{
  "n_layer": 12,
  "d_model": 768,
  "n_head": 8,
  "n_kv_head": 1,
  "head_dim": 96,
  "d_mlp": 4608,
  "vocab_size": 9340,
  "activation": "relu",
  "norm": "layernorm",
  "norm_place": "pre",
  "norm_eps": 1e-06,
  "positions": "learned",
  "qk_norm": false,
  "attn_scale": 0.102,
  "bias": "all",
  "tie_embeddings": false,
  "parallel_block": false,
  "init": "normal",
  "init_std_qkv": 0.0203,
  "init_std_o": 0.00414,
  "init_std_up": 0.0203,
  "init_std_down": 0.00414,
  "optimizer": "muon_variant",
  "lr": 0.0074,
  "lr_mult_o": 1.63,
  "lr_head": 0.00435,
  "warmup_steps": 200,
  "schedule": "wsd",
  "decay_fraction": 1.0,
  "decay_shape": "linear",
  "final_lr_fraction": 0.0,
  "batch_tokens": 131072,
  "seq_len": 512,
  "doc_mask": false,
  "train_tokens": 1122000000,
  "steps": 8561,
  "dataset": "wikipedia_en"
}
Each number is 128 + 24 x the weight over the matrix's rms, rounded and kept within 0 to 255. Layers, rows and columns count from 0. Numbers have three digits each.

# layer 5 MLP down, 768x4608, rms 0.0222, rows 215-311, columns 720-863
134134152132143145143137125111151128166162124085115138110146120125122169106167128124134165118135114121085135153105121088137134113114095172131186090126152147101115184127117182122137142155104109097137098160080096136120105113131116166114160170099117071152153171058159111128137163118093082124110105160171152132107122141129127149158166147147175135104142129129140088151136143145152116110129139147103179113153142114125135187136116117122129
109112090138131130099104141132123146136112106114106129158127105127104112137149133129094112187124153097150124148155083116113104105172074110117146132125120136170106114132148140118122142142123129134138132126102110111157126097108138121158122119104106128134106123134098127105106088184144146136124108163142139124136101129137155140154160107146108131125129141145131122147123140113095132138090139131085121118149103101113130128105120176164121
162126155142170137155150140118108131122128148123127104139142148087152146090152123143104104202139126119115122111130116131164097151139140100159132168177140110134150097139093165065119127147183124164101164108142126139116131120122129177153094135109139110129138134105112160136140137136144115125115137093128156161164115097109134165127176149114121131154134150201107060087098103151144134168179156173124085178125167155098092125121147126098125
112130131114137091138120122132105126104105098127121129109133136156138060173153088112118097138183140148086116109155159162157117109126136107065129169153109129166145123107138121123155121111060114101131093157132120137099140169136160093124150142164118117138127165142127149083123124126128150139119111159126178140179162096129193078143154133173114161121150078122149151046120118137108093144124163121136143105170128091142154148131110116103142
134161151120113151114159138196085130117116151134140145137152123144056158127177109106142156118133118177110122156102150131114124087092138145104090175085111062115124105101118156122072123143158122165154125149144165150140132160107154111172142125129092109128191117144130089121154159164176158153100124102138130179142091144153146146102088137125162139100131126105145127126111124107150098160152082141098124153139145137119077120111100121130173
106162111126117156141104102165100103080165111096111109174154107098136159146122178127125119143103142155119134101127116125167106117134115126144163132153157104161121064095135138154145111149144095167156126153155094137112165099133124135130152143105131126147161078112161117129149123118126087145108146134107160107139118150130140150098088117118101124128111123108135159140140111115115103079166136122107165060156113152131109171119137148109143
127087195118140086126097089146164157163150087071143125124161102111171141068135068121123158149148144136156080055110156126093129130084117116131113063119128123136130134138141110144147164145070158176145131113128128134160120129114119134113085124144126116132131116136149131111116128162092128082190119070143121147093090123132138091120141122149077159115125122090119154177138096114105130072129126127121130148140108139147098120149119137159133
120108112101161123158108110147148131122118105174173135114162143149105123122128130141133157114128152119155113144130112147121119150121101129181188116156168127136090106120155121102089112096120111054112144179125110093158096125153110132126132104160098132132185129080159130140139140096094147149112137129130093103124080115092133083137187160140155094152131127143160105133135133171119167108108107153060152139133091134127096118123133158088145
169161144148133149134146109159090132190133137146094123119139118126162145113090124157200133103175136152137134136132137130122119112137116136156119089104141124096136144129127154172119170112151149113128153131176127107116136140118132116116154113140124132116146164117154101099115213133119147149154142165128138129120122118172121132095152145104127150148153104131165136156154114113147128119168167097162143141117158165082135127131143111112149
172177125079156178099077134132134105141104161119142165095114171127105115092069135140122151154139115108112161158136092117112189126129192141092194146170123118099113113146125131124131127131091153164145161117125171120151126130129116159101134133186104134141085083086133093127119088100084110104094151132107114194151159105132133115090091099124135136122144127134123094140118110114120128141157179134170115091099127133111116107084176151184121
099116098106168132131108134135141190099102123153107140173114108141159098110115097156109183109114122117122126116174103130131150102138095128093130116108114098122144099155120110131108127103190126114121153105174087138133156137127140102091103108152109127157140194138139138118154161106137136112157144130139112109136140120166142118140127092088127151140121158065127122134133181129144153151154106078137145123156063092143123133148122142134081
138164125100127144131144144083168161128152117124095109114180132130103131121114137161131113109099151174117121115108128122132116123097132128112156134116114096082152129143170120152083169163192162104062118098112118135200135145150168141147097126132148101113118165104149129093135147141134105110093111125130147072112123154082172095133122147126120143126120153138140126114110087126120122130145145145148167112162168154150106147157163134109121
127125127135125117127119115117116133111109109114162134119122116111118203082107109135140153098141124148147096095112117135131137144148167122093116110094146100131091118115124151127139092108111123155146123088153170151096114125106103133125145106115122105174080104140110129092130090162121160163125132114106129117140132131146089115109116157105125146086132128105144084117158120103101115109148166129134158124150136107115111136126146158175156
113108124128183100129131118135125144127101136084130113096109134111121163166122125128118116149115110137093138111136112114141128107119136132119159173128154112109211138113083140167113144152130167182124131087127109161135160064108151122107155090098128120133122093148149110110099144104129148130140139126138093139104130123123127141129117144090146120136133082167138103105149116130095141147152095105099087159137126117118121118110167142118113
108154113142128110108128107154136115159125136137086089143106159143136111159115133157159136107124159140143155194156145147122109087092129105149104125089152127151167134139144138108116130139081134152120093132129128132154150081106132138132118115155140156070121112083139139113130149123138128122094129108121088151167118168104153117145126133116102109120114156132112136114146124118137122114094086081141126120106147066114091160107128153162134
095083125111172114139133167178105124124111134147149136135159149120107104125145114148131108121156117152107148109140115154097106119111152122144070114141107163124097134133120067116153126119078066116102133093113111089164152119088168154136151121113116121125120128135137167148178113114116193147114132116102113159114099096120140100108159123110165103124123159144103079133132117162125098116093139109113160156136121118169092168159124105125113
118121125168151142125115171146145132104129168127163163112105154124139151136147132125133101110084144139167096111154104138149108139146141166144156162095112148179146105149172104110143125161111138130109133159159113143142079154145156125168128146119163100136147097103134121144150190070136132116199155137155150104192094131133115107146143115146140174124123145107137142144137107149106119129117106125109127130166143111168127130109053134130153
127162119101183168156116129116160139128154117107132100122136140134152131160085115143135135125085155118115162131121129141119123100103128087115141098104133190148167100148114120156136117166147146153124155120146118111141141134109101119155152143100137149147096139112131139125135156196111120133107128141155127111109141125133182149137101090125067174095119140122127143100152105133054110151110147121103097099189173087105122114118143109089166
090130129108143127074165113091140167128106144135135130144136110072104148121116174145131113131153175098086130138150085131113162087078125128133126114159076113080127153106130133141101079156068149171139137114086157121162116181132134121135142135094133134161106101148157125124072079143106119157127109150132146110134102139113094117130101141144100122092122114130084131136140115130131169115115091152126163128130111121107138123139097120165135
148132099120100157141159124127139138079136112111118135105171136125098108161148130123118168121138150128112146082117137102132148099176151102102165125076148139137173110126127136152144108130104131129151119139142141104135150092126134125131152112136119144153139095117129101087171122106100118138158041116112148128100159106092108122092108120117148073113117140122122111132136162128131119140125131133165120109098106132139109108122123180136145
114153119144122124161209145115207115087145140087152109123106153159126122190147118151141134140098121091124143115117129134121136130129129098153172169134172143141155122120152147153135118153166155124098107117125115094107162125148090148103206152131173134078122125124119114125065137173103134114136137106081086107154138144121156135109146094105163071147123137095081132090137096181145121166095145139130113101146102121164127124135089091121150
153148095116165086147107131105119123107101124148159110147135152131133122100124125122108100123112154109148178125065116148145052127133099114177097105129179107127161109123135112112112113123133101110135110156172130105141128130102103108118093146148119121111148125122127129151136128094123160141145138091129110086143105142164151125107133109134112123123105099126123109112123129112112126182130135142132147143142171126082145081137118173141107
148147111149145128126074164090122158123142134093098090107132116071129078072155115102107096198132086142113125161128136098089108104134160105169102152127114088102136158126160101087122136177101110115124146104141117080113118145152102120114135108106109119108158121125148116184110103119140104147122154139117121139148159132117074141102188095123115159122125134149107161148085112147143039118115170166099107115106084110150102106080091130158116
130130117163122091115122128141183142131126136090140130127112134120098143133075132076121139129112110155120118124126092115108164120105141137165149174126157141131135122133138145108110130131098132132122096137107095162147162129150115158148135127160119141135132141147139100130177106117138097118137147138128120125144109118159113078163137157103145136159123141170155134136109130089125141126141123108136134141148167120138128128092128130120143
123123144144172113133157101126097126118113084134144115151143131133178097131112160157141119094147129140159149113143095078144159109133106133115122173116133110148107129089155122123097136137094095105122107135125072122126109128153105097113132122116126143147099127148135110084097133152093163152146096124126115112173115131070114093108108110135157120129162152091132140100106141189117168143108133158132134108125151123117136168122142119123161
091123190117133122140092117170134160109152109126085188157100130147103127102164114121128128135099134104106098139146135193114082164159115143133136127125123095137141110165111106146145089098157116107115124161094125124089121119118161125100138140142118134117108164150134103111164134118142140095101160126166110121176108127125141110129128121141132107158111123121107090193173105134190142136127090102160114078160124153128114125129119131123111
146126118118091132131107124165137108170177114103137099145148099141136133086195108135108163101128135120118141183139118123108152147107135080091132114132089141131120125154103150085109109116159171115105129117106125123141125155136088088152120112112174134096107132129129117140105106111138121108133082137119129132151105121080158092158157156144129108135155129132067117166142121114155132132160090114135104106096126108133145113131138111137132
129173088140117166112122154112126105158122088097121146125129149140142133112141107141120097102152163107127113129145156153149123117107132099123149116142121154128140129117158076169137103161094118139139134148132153110128129139172133146135107122079106165105085126137138132162073068104090158144154144150145131100180117133137152128131139116117132109112072133127121096128143132120151101129140122109109132136113130103121142108146101130148120
084122075123142150134140164109136126131109144151144093139185174180144124101134129129112107146169165163140102106075092132112133090156116115141115079086114140091122080150123171159118114137095143134139140133186118135110129117119132132155122135157146112108131149146130098124116124099107085120149078069154091127177127127098092160085146130136132129104113121142136127141117109113124125133115105102125155138130155056122113101124151171132122
135147136112145107088108145108130194151090100106136170122131130133152064107118129148131142123120117112128117107102098168092113123127127161133106107109150136131134132110133153191115150096124130107134133093103154107131166128100104121150172129123133104139101141066102095101077096119111133114158129088134064109129152092142121151134105122078146138135156150130180131107108154117115143147143154133096101097101128098120114108132160129134119
130107132162120126120119108137118178095091126135124114134109137102119133149094118114154183113148143127159112112108168101164102094134149105157138114174104141162115096141133111123150135096143154105104136115136121123101101141123104112103130113107129107127135133131120116113127131094127142149091084144147121149141113113108148117075128150155120127133139105166095148091127082137115162140163102103120105127174133110127105136100166121107143
152100127098158108180112131135151137125097076154117147126079084087087146108111132150128142122135109163177101167153130128146190127102139114107126114129124178154106105109151119149126118166151118154121175165179099178162111132120101156092100128110155145114127117122137135123125134107169118147131133161114128153097096114093137119152143094124112129150129113143129115100091174170134165135116177156149144107104092140161135168140123122096107
119174169124130112127102136106110164164144122165118145154139126134140135170162138157123165124132114083120135234090170126131096115149129092131169106150097120168088092135111156126153141096133089103119101133140126136140158180138095104108167100152131087154114076099106132122130158090162104106131132110190143089135122093122140096192149112141114140137159113136143133086093133126139138103109115135119149107141090176164089138146063103142122
110173086135078163122110146102165121105125140142135185127113112171112144150100132112104146132152115151101119135101141159113107132101091127130125152140147161135128079114132140167126155129151124114135145105128126138082109153173131158126144148133124142178149135117123114135118173106122113155149101169134152110142116142147121142158111146128171090143134137088095151152108121119129105105101110120149114169129147099145120152118115122146070
116168144114136159131136144135134132121146121125171134073111134120134135126139109076150145098143105133096108158125099148095145142126101115138165139120127151110117147120119088109082139113094143162142159114114112160137119156126110146144092120134098102115142092104156149127114124156110122142145138144154155069131103099186097098139098160110146116118135110112119122122171123153110148115136081138145121167136118138076150149124166119126112
137116103186067122149115137123117110084155127136116155126123140120136136132126116152140111164135121102128133136106159123135146106118119103153115137133185134139142138153110115182103122102149091116099145111099105113116074148085093136118148131130123108107144140086080119117117135118129108143170138101140083115125123147156121121145135142112083110124120096132167114127177137151143132144127137138115161153143116121123104105118169175157128
138132130076150175123137142079147128116136103144114115136133134120107162112137136111138165099106108087127127101113111131111116151103138112075108136116140136103095132158106120107103151149129125109090118137137077147094122085112095133140149165131129135144139135162134097104078139152105128162160187138136162130130102146133125126155143176139126121171122126135129129125133078106147129132128134106122116148146149131144134132166146082099129
138138105146134141133131118150146144155103163101105103073152137124098143117180122170143103129127111115164104208127105146148183122140125143122163101157107093139134099103098169129160131152133117177123124113130135154171106142144110128174131128114146123167138078115135093128115106118103113133093104121157141129157173180159143103130103138150109138130095167122136110157147152115065101144129134139117092114111176113087103136111078104129094
113129125127127122106102100161122114116122092135141152117164153100142141161136157120156108102085131172141099073112174119128137149096145116104152126123108123070131103141097114138123170120110110090065104123131127100131158094124156123127133083097100117181109108118147149094108140148119131127131098112120149160073144118149082115121141104086100157142131144082108097090126135175131152148064122165117118161131162111155118080175117124154132
153129070145123149162173152107111155115071102133084167145135145153096105095193109143107119102140100109117171192129126124082103112122139138117131140105145152140115108109153136131142105116177103141102128117115184111142145105158165129121154101157147136182117150114148114100109098161134146120182076114114089141112114107122115089100115135098119143119105125155090153085090115096123160121083147095167125134164102156110098161098165148145111
106132088122113109107107137128105183127129129120130101105115067117109114127136137103131121104150125146081149109116163154113133135120146148132125150126137079172129144121153146156069102144201130118099120101131153135149123109105098109122149169114094135094098112077069108119147092116134119124089139101120126116139105093131143179145132107116141161124121114157096070080119163126120099176137132095101127160123146133124083120098151113160133
121100110169169097091131149104150145144133145095130130139124165159142130127146127128155106163137139115131130165133096105148154113112139118176141105150131160149119131132112142112139141126125192161110179129136143117120133133117106142104106175102083119097126139081112160152114134152112088121143146119146158142101097172175113130115128117154112122157172133140108136090105166130113128136083131189148151162086102138132098118119160074140193
133142186170145111141151137135109170119097155127146098076127154101137086133105133147118131124109105149119109100122130167133192187118140146128157127092127119138133110136118115129132123101133101143115108120093142117133163169133150132114156099088149081100111160152157181140123110140129124111108145128177140125122123128107091158149123167090122117126152184126167148123104140154098069139097097133114145138129117150144124123113151123170151
124146113113125066125121146148052149114135119171123118127101133135133124144114134061151129147103110071117196138130123119112155104091126151109116124132158099152132101162104166131096125059155109105110156132187146130140121159178113142150142111164110117128118145091128133144152059149133116113137117123127129117161133122083128094143133132148117076144162143145154126127118135101112134109145136113171134126120167120104170185174158124113122
108119150123159123129113088111145140101088116145160150124150120153133130120150169142148161120086143180162152121131107169115112124122159147087126113172113147136135132134130102133124147086106130140114140122129158155136128145105169110133159127188143149123130104121073103105156122114136144106118098117140158102120180091146115098159136132169125185149093167130104140128107139143102095085151151119144101124114117150147170129112075130190107
111091109079131142133113142143144112129101115084117115099091153100130144142130107136124146144112182166137172129145084111108150177105087125065146140095162107144164135130109110128141093090136130179140144122156124179105087157086123209148160117089149136133139119171173146130160187066113130124160106151184101132118083137087143157112097109156141085143149137152124146139117111119128102177129163137124102149121100095141133144086077108155117
138102114101114088142126144128132137137172178101130123104083110105135121139165095150119160152147142127144121148102110110102118130131103142156140125155103171146140104137119138144144129121114153109154103122122111147119118079111111124125163147137083130139134167124113123136119118114107093108096107119169134161159108117115122112122134127093182115167116144127083132106128120163113136137120115178152136112158127135124111152088125128088153
132089136137134096149122131133115150093095116067088083129100130113118135126153137117134136096119130127150117122105122103112157126161139143132091095076132093160116154169148112141117121151085120081095117121097169117147101097108134102141131111140133097080165133136129101123147117126133096092179141091105127140126078155116120143124136132149102119125131113106123158114123107121116119120152139170107122147102138138122144125143115066145093
116111124124150091098131101154145109165132112083105143124138141105110117115107093141139088108133149104110102170085112140127064129115171088133062121133115130112182096116129161159112151121104144175201155135155126107105132122120124103112187130134130115128154083075147152136100119138112131179101108112127105120165129179139087141127120140138140090128133127126153122146111120128076145108133140157114114125161151126134101122221127155157147
136133110126122116114113107116088145137155117139158128126149109146110160108147116114135116111114147113138126161129100132118119125138099133062164135129140096120159149118115133031096116136142124139134144125099118134095084119121098148081112129132132156085150117109117103162176159127120105128104101156156126095105100137115193115133150187105108074082118118163146150126135137169196159125118149095131144122137119095109148122153116130135139
146115159150127166141086111095071143122126132115158098108141163118114115175128119157118102105094107131122087135121127115102117158146166137144129137130105112112136131092140116070138121065165096185103130143111150137117109133142088142157087106104179063140139133115138091097091130089141122120100098168137105133123139150111127116118140110167136083163131146099175112143128157170150101149136130145071147179112115157135131144104108150112169
088149118121141082165117103159119113160135113111144186148108132140144141092135095153145105114125144135152117086120132157175149105132138144096130137103106129139144128158130139122156143114106094095149109126145100141142156129121126128139115164137152159161124063113154083148115132121108137105115142092125129149143143138149132125154147132133133113118170125135091151089157158154114099091147149131148116133148113092133133155124125145151099
144091159119123119148106164108113165135105131147123124115124151118112144097124134114086109113171131174151135193140097122145095089093186124088145094119154114101057125090145099142142130156122120160140045128117169132123127162164158121104112131111166125158123099117105158100090118136094163105116123130084153164133186131131106123109176102123138129137123090154086144130130132130090136123130094161111107190155121112105103115131168162091136
116133112109118109139130150169163066127126096132118144158159147183146088115144124112107140123076084115098099102121152131115157089102140111151115151143152114077105140114084120120155139132184082084121138113094126136198131164105095128143131167126125141155148178103124137156155088146100141117145099156128124170101062141130121142147095156104097116124147142110099118116127082108095151127172146175079123141130150196139102137107102134100153
096125127101137129153166119133112108126138103167149115117111141092121126142110131091138108100128082091123109090112122112127120163153113148097071120105081154132117123098089151139104097113120114155133139116083130156133103124123146123171065152165160127125112115084145093169112157101095122078140118128090186101125161114118131119116133126134092093166113142108095134175146125121150118104089164098114101071154139136129123146174162125132156
126168088125134137130125150076156142127131153165102117100180113128173173145138134133131100117099089150120149142154110114140121167134135125122149095108127158083134141122117164128073106105135159099149164138138126102098127111099130113123200094188123119170138079179126116120137128103163150169076152168141204164102109130137125140113129130161131147087150113156130176152102149084141139125110098138133121137142078138158158136090143129139134
145145108117148135121168138153108106158122131142127122114124111071110136127128080129145126102145162134127110175169113126122118140132155163093134115147158124141109106143129131111117135109163123108153084129143172137124162078164183095165135162123130126088110118102094108106173077123148133121167157145126164156112202123159161147107134142130121145118127156145148146177146096153135090127169092098162129085080120168134102092106117130103121
167121123137109168151103119162124159120119129147113149169146116157118198136133135045133112120149137107101121149078188172139134105094140145126161135164115100133086139176160114123146146112075065157130123138127127142127165162110107057137146156071103122118131168134148113109104115126120109107069063128120156140101063127156100146130144133133104123114119184121155111138141107138110158163156115181123085095155089194096151114135154174164141
095116110109138115156139153149140148123138135132112100119105099099125144115124115100148128127133157097108109110134118147181072092132154139119146142105125080133122122170092087127142114104151095146095135135158121084163148078132158145104167097130108098126106112160131086127121146111143157117106124119143144134148108137161128114140155150115075158159125108170111100118109096124110147122135101171133158129156157073140165105129105111134126
128081122127084118132173114143114161113160116126102154074139106095075154141118129119115106128122120122107093157128151128142174147130108144138088142097121104094156129127156128141157138157108112143135110154071162175107137136126133136130126129107138085139140120108146140105112114119121100169133111158145098093117150137119162155146125088097104166155101135157137177124123112118159162104137099161133101159139133180144123131081148131128119
108101123156105111151147094123079124163127101118093139117166099095138124132117129138148096154097142091087103169115113156160188114113166131119097144115133129071129118109131156099166120130199058153127152133138133104135196106123105091094124158120082133090164192149087110136152145143135167159200146119126120149111132143141141126131099129107117121116132121116128176089130115077167119102153136106134104098137131121105117116134143118104111
083142171116124116149115138161105071111151113146107131119142118096178091129103124119123086105094158134134114156167126124151106075150121131142099101140130151124171107151081092090171156103083141113123104113119103130125137128113153158149137105156109101137101119120138136119122130106146156126133119132174123128154112111139104140121160104126169124141160144142174140131122140117090100136100102120089141143156134138127116147128122082101147
166145172136154143136141105114157127090141089146133149114124116148130147133076103142086129137141114104129170138148138132122134146147155105158153098115107110123121161117102122122129146128145130152145151123093141181133169120149109109126104136117094145145082160130170150141115126162133115141136095155165144150135108160134056114149139144105120086112150169181141099107123157109117147119156165163092115174142128108150150121154160124137102
140157137109087157110126107127146128164091148075125177073135094173097117159128153126119116098131146111140108112175118111100166154191117191143141151163129102119139089152064119146098155109138131130106154127103132150120119130130121133176112121149124106139157134125140124120109122095108075125119164132094163134124141123111113132150101168162130173137088140115095151106111088169157129117094146129136106117134132170099130105168078086135128
135092115145105130130115166132102119141124107107135143119088115127100076095195133074152148128130144143090089144142085114105132168181115165176144142099145131115142137136128098127130114136154103145143122140155127121148143093092091134125110129145159110159138121158115118116107174134159114129169115127112128126164148143154138112124148136110118125117128139150096148069125154099084118159111102105102168122128110169147131110096124130141136
111128135122098129125075159119124109124159136123123109119091149127131142136118141135160145081132130110160127144161100110122130128133099157104140113108136166077076131151135130142122117138160157159111145143096143145075184101162149129102111057112181080048147119136094133109139123139133095123164111098122114095145098113111103143134121121132147128123147148126159136107122086119117118130111131146122094128127178193122117094142150138148110
108077143119166115125105148101164118122118129110131135144104123132092087093109153168137109105139129077133099124104151146124117150107125142112145220125123101127126155122109108109131146104135129117112126125134128137086126123109129160124135111117130125125158082167117126111106161064103131081106081087105112155126118094162135128126124143155147114147120113103114146140113121136170114146128114125175132128118109085145140119096089133132131
106159113154141151103095154160147141067176104132143136116097092118109097149101139142119136135137125118155130159108100126140137150130155161111111123113103144119082104135124069162130060109098143126102120113118132127092122128136132123080162128163143117109151161127078145104175108149127127122131158102170129157103094165188091127141093132119160105134121137137128060143122122106120112119098149126142135089130125137108075131151117151111131
111179105122109162160161120147066107107096138138149172199115150145143138131089145162139166111106155088110127082141097121151137156117046130123105112126108145119098125120109165117138082124071139135092098124123113119132094180127117151098155124121145111141141119160132128099158117148121153125127141154147169117094079125134117142125115123146138130167132131131148153111109102132108114123144101110148148156082116126119131082167128186146112
102146098138115090103121191123128109080131126128133114132141135117130094111142112099131138082152154155116143150118126120098160119133125142152150129124115085132116153145098146151157106120119109111128116126160120133159123097148130126149123118120123127115062134110108171152053099126128076095134120084145122166138123176158140102165125133123098131159137112128124122137141160114144127160130103138107134151091110106126186112121116179091089
112132154137125161154151147125175173119105100152134158125129120091120141099112116132125095098150140126150155107099106138091061162156105134152153108089153152144120150137090107097082150125142155163134154169117091150139148109105105111110116132145134105163180105131133119149145149138131092093142114139152158137138132097156130102147172127140137123133110098105108072106137168119135130096162095123132139138119108128140127149148143133136112
112112130124113119124112097103086114130131107159129115119123110154133133086131055180154114123117125124178077164148133163112168108066107129135125143114126126107156112095123110123123131178141136075134122089139106109151126158152150150132124118115121075095136155138144120107159151141088130149177107199149096157114128139127110139144119115100131169126091131095093114123159101132137138160142136118167099125153113122106123136152125126161126
146114142126109131135123129108138107119127132154109063108108129107097131110132101099130116130127153131120156135125118157127122172090167170194149103136152081140154111140126100088145141154153122118100145126100129101097124142095123122102126174172124140097093116120163076150117137182151104107152101146156094133128108149084094141088107111133116116131111143147155083139131106124143109172100135105134117156125105124157061091066121159121129
082082161157150177149101100150125133134095155126153130132102145187117102117179140105131130109170116118126100170091122096105101121093173101127115135135115097128153078136122129137106133139126128128085138105132134129103166112128119170160067124145099075200092104125108137109112115125107099061088150111111127151116111148094112103115133105096144132163097113108112120168140137101112079127102168119074103152137125128096154117133127167132133
159121178152104091143157117109110127109092120158147191107140064131115138104170172115124121114103111145106070137155184113141181162144124101115104109148139130090149113116154115143098118125097102132157111111128110132107116098125117114127138149122133106165137152116147113126161132119168094163147155148104114103112110123112130109111103129147084076155142129120113148139158197119145149137099146148118134131116125156054111118127132105146101
179130118119121122111160132102147106106144181111108149148139099139135151137136110121118153132138068145121122070071119101145148147149088103142160159105133112106151112113145098122161161144179114117106143117124132151133130160142145146111139128139111127131135124130158148147157160113082129088125135156123131099119152132100087146145153120155132138113107075150105143118097086119152103149126143153128152118130157125136105130161126147130174
111141136104091128146143111090095136103170132141131128132144134098144109136123118116176130134132134172148115123137124125114138151098121149099119066113127093121118126167118132125149129151122141148108141104140161107166145115143108145105117115119135147158123178143104072103088126143166102129190098134132140129098117075089151163112079107145127121127152121120139141168118130167116144143137098109089133101133143171110167080109105140148136
095113103123092122132124140193163116096161091131143110104137116106144129157129165112134126114148140077161140127101127103117129134150119099117133117116113127137110116141123155101086134135037153106153093118124114149115142158120110152139126139139186196129099068078105163149138102125097142121100123139107156115153126140142137114096136138100152147137159150127123111100136133130134169134131152127127109143093116130140145125129092125156137
105079135146124115129144112142176134087152148107146125170122086172140102155120120126138134137142103122126142207061146156154133147138120125109110125098100160102144135114115132112149128173154111149123094128095177114097155150151148105103145126162155145172150116128146111109116068170169109137119097143169109119148164150131179098119153124106095099112142148133128190099151177128169161127126118153120137115120116138123143099085162130175115
157122137186146146086087129173125152139102095123145128135085103141131192120129126102126124104119147135185129174112138133168118151134129124149111125115160147124063103099127151153151100146134112132159102151095131128112127113110130139136160140137167137136121079094143111152104142141087131144130113083124136185137119153129154120147154140133156113162111088143124131098150129147115158147128102109118109139138114126155127146105076162122113
117134173122122130114168109124127074095106148145113066145111135135127125085096136145092099129094144093152128108093165066120141134127096163126122126072152157110156110156112158179115163153153118116101116109126146137106121124121120157118143140156097154111115119086108135074110153141105139161118136117136120154128146138096102153122123120110130153133132129129135097088149143094106169086154112172102114148127132104097122113124110110147168
149072131139168182081133141081088152138138141139129143155073163132118098108109160141124143168093099169147086130123112123137150171146105079144130121181107156105080123095092118136095119115163188100116135139065120090141137092117115148133072150111113168152078176132138142115124109137119132120100148122164137118121141155155148125150129172131143088155097154137126125127134138155146136117113143152122111122127172128120156037130117153138128
153115115099159101125144138101154065109128159137132140101099138137146094082118147082117104138116133128112066100118090113146121121145106087107133140127180110138140149126153112145124162146047156114143139098130109155156110148110090133158129130166106156157097101151112116116103126078116120175137142102124105124166179111182159108142109124125144092162099125150150087124127146132140093117121135119141136102159120154115111128160155147115114
152129096127124097109122110159203151067123121130161127137164149164128157144155150120176114111138089144119118076131142142131129136138126084131131162089104122170119107116123131170088137123203145103167141154155136112117149136122162141143123158153103133118108137149119119095126136122156141126094132112134182150124127123103114098109120113121140158157135159162102137098129117143108102124139152145167100126138144118114108116135128103188149
132115174099105106125161155114134126153103125144119121113179132171120114102176127110125112116139081094142140072081156166127108108154136167116130137158136137134124129130123166150112154162147135098154113122109128172062142142142169106158155152119149130125152120116120113117134106103113134159125080118141053121139153139194135114125052121133148116170171137136112132127104139171081066089144136113130126147124129140134190120154117168160106
162148143076163163159124143129112100157135161082154104095161111127108137147133119135160127152148109139149122101111152120124118159122143122133166176168136124152176115077120127120134113114194102157159113114116166149162144143133123157117155130129078125137111101148129144121088124142139136092101116121078089122110113069111129124121145148144132101138101119126158054120121141155174154138084143135127153065158142151133164123158116105137108
135104143146129080123139182194142110123095112124129116120081113069122122148123117128103158111125084118134124121133122168127116101128092108137134104126146104119113101145096102180123114133131104147137103141136122087108103145084120133113067130137125105140130144131138103106085160133090154117139157120152180112106143124130132110130148128119139124156166137101104167096084123105102083122145134117151114141127128120161116123109124141108135
108135131166109154123125130157141109112149112141168074112174130135161139119100133097123150117157078110124134179137173114135187119103151117136123091121138119158159110152100136151137114118107105085127194116143171138172131093175124125113099128190115119124171066150134142115154126105171156126128144127093133075107174128171142110183135104095133095118151110130161126169133093086083172140133155119111116109096142113120126118107083146159125
119126129125122119161167101111179124116158133127134142154151138127115120091104142130128120142125152123134145091132120145107083121159125171134120125117098157094085139146103179122105139145109167160072129126147131143142090141172099124131143145114101128136144131126185126102121162124111132100133130154151131106128085172138107118124107122129102079134097131132137076113165161120147122110115097139117156152154089122176147088143128154134102
183134095098107154081129124152119126097114128142157146156130119119126151150119133136155132130096116137117100123133129112202151121167154144177112174119105113119120108136124118104109170163156145147140124110080093114128109147167128117097093099112110141166164115082156099127128069156102187116111151137167116154092164094142148128134153178122086109110144145137138102134161095142145131097152112145107088132134115111104120145072135123117120
122131176129137167111094106141134131111149129099092121137128066117118088155110142124094094121102170128162121111154093085125148140104151128157151072169113170112082138109090107139095104131112136141106125126119145139149136110130148125106150110110168112092177139121161138094108110117153132141083173151129127126127089116127151171131148134108162118130192127151112136101124169071131137156103132096113058146122123147109125157118112157091130
120105179108101142148091124110141145184127105093117119174132074129104129137137122126129144161129087082147097117111171170135161141143135094147125124122132139136153115152165158121118092164130177101117157107076143113125104111079120094122136151100120146154150096144147153131150080134189086175130134159126151132154139154148116093111140126125143164085099167113146158135109119114135152101142124145146104121103118096127139117094109161099128
125130134112136151108131138134133137158138140147114122124105101164129118134130141178141088111076135092181147087151148120100118136133117100142128126116115104131204103095123114070175098125084115172143103151124098063135119143132150142171152120173135137128142106123150161121140085121108106136115150141163164141135123119153169103097098090123152110153104157155116106151111142165127184130153090128148166128195135068077092092119110139107169
135126145113117120132122169160067169109094085137104138102096143151147137133147157163144113139146156109099104121148117144104129155163136135108116144131154150145134131124108118126094147149165157136132171129122135113139113112127098111096079130124122128120158106089166124126167178132130125109134075136128054146125162140111121155105182155137181144131131117130097123104138188127126143133101109116128143123132080146152120132070100118123148
094144162141100090084118092100128109118105125121092109193123126096093182155109152112122146102100145127134123133120127144157190159087114113146119128142108149174136103115119123152146137156130124134124118120130133114113079124121132112137147140128160127121167110178119109137112125138118092145116157148140094137088098167120136098103108114135175103130136131129119134139115142136162085095138172152091090136108100147114189148141152138148144
152120157121117086108123117150169140097139102094130163085131150144120099126143142124099123149167119136110141103113149125138100112116103157111133121141129149148141113147147116188162120133122121092131133153137158130116143088141134101115206103153132141106128196118138141148138128132126177126141126103121133206112145172107127091104132115121162131141072139180185109115118117129182129133142122125100105098094113115123133092126136149107114
119137091135131098100159126138137125111188138055118121114144111140138101111115169129127126107117165135083168124121103128119136099121138156126147149095166152112111134131122126155143130134158139152077188131101156147109108080116131149129133113094111137111103148152144124108100106143122114117103111126139121167162100107167107116157156170146139148138146151152109141067141119137117154102116121132117113083142116097112130099175097132117159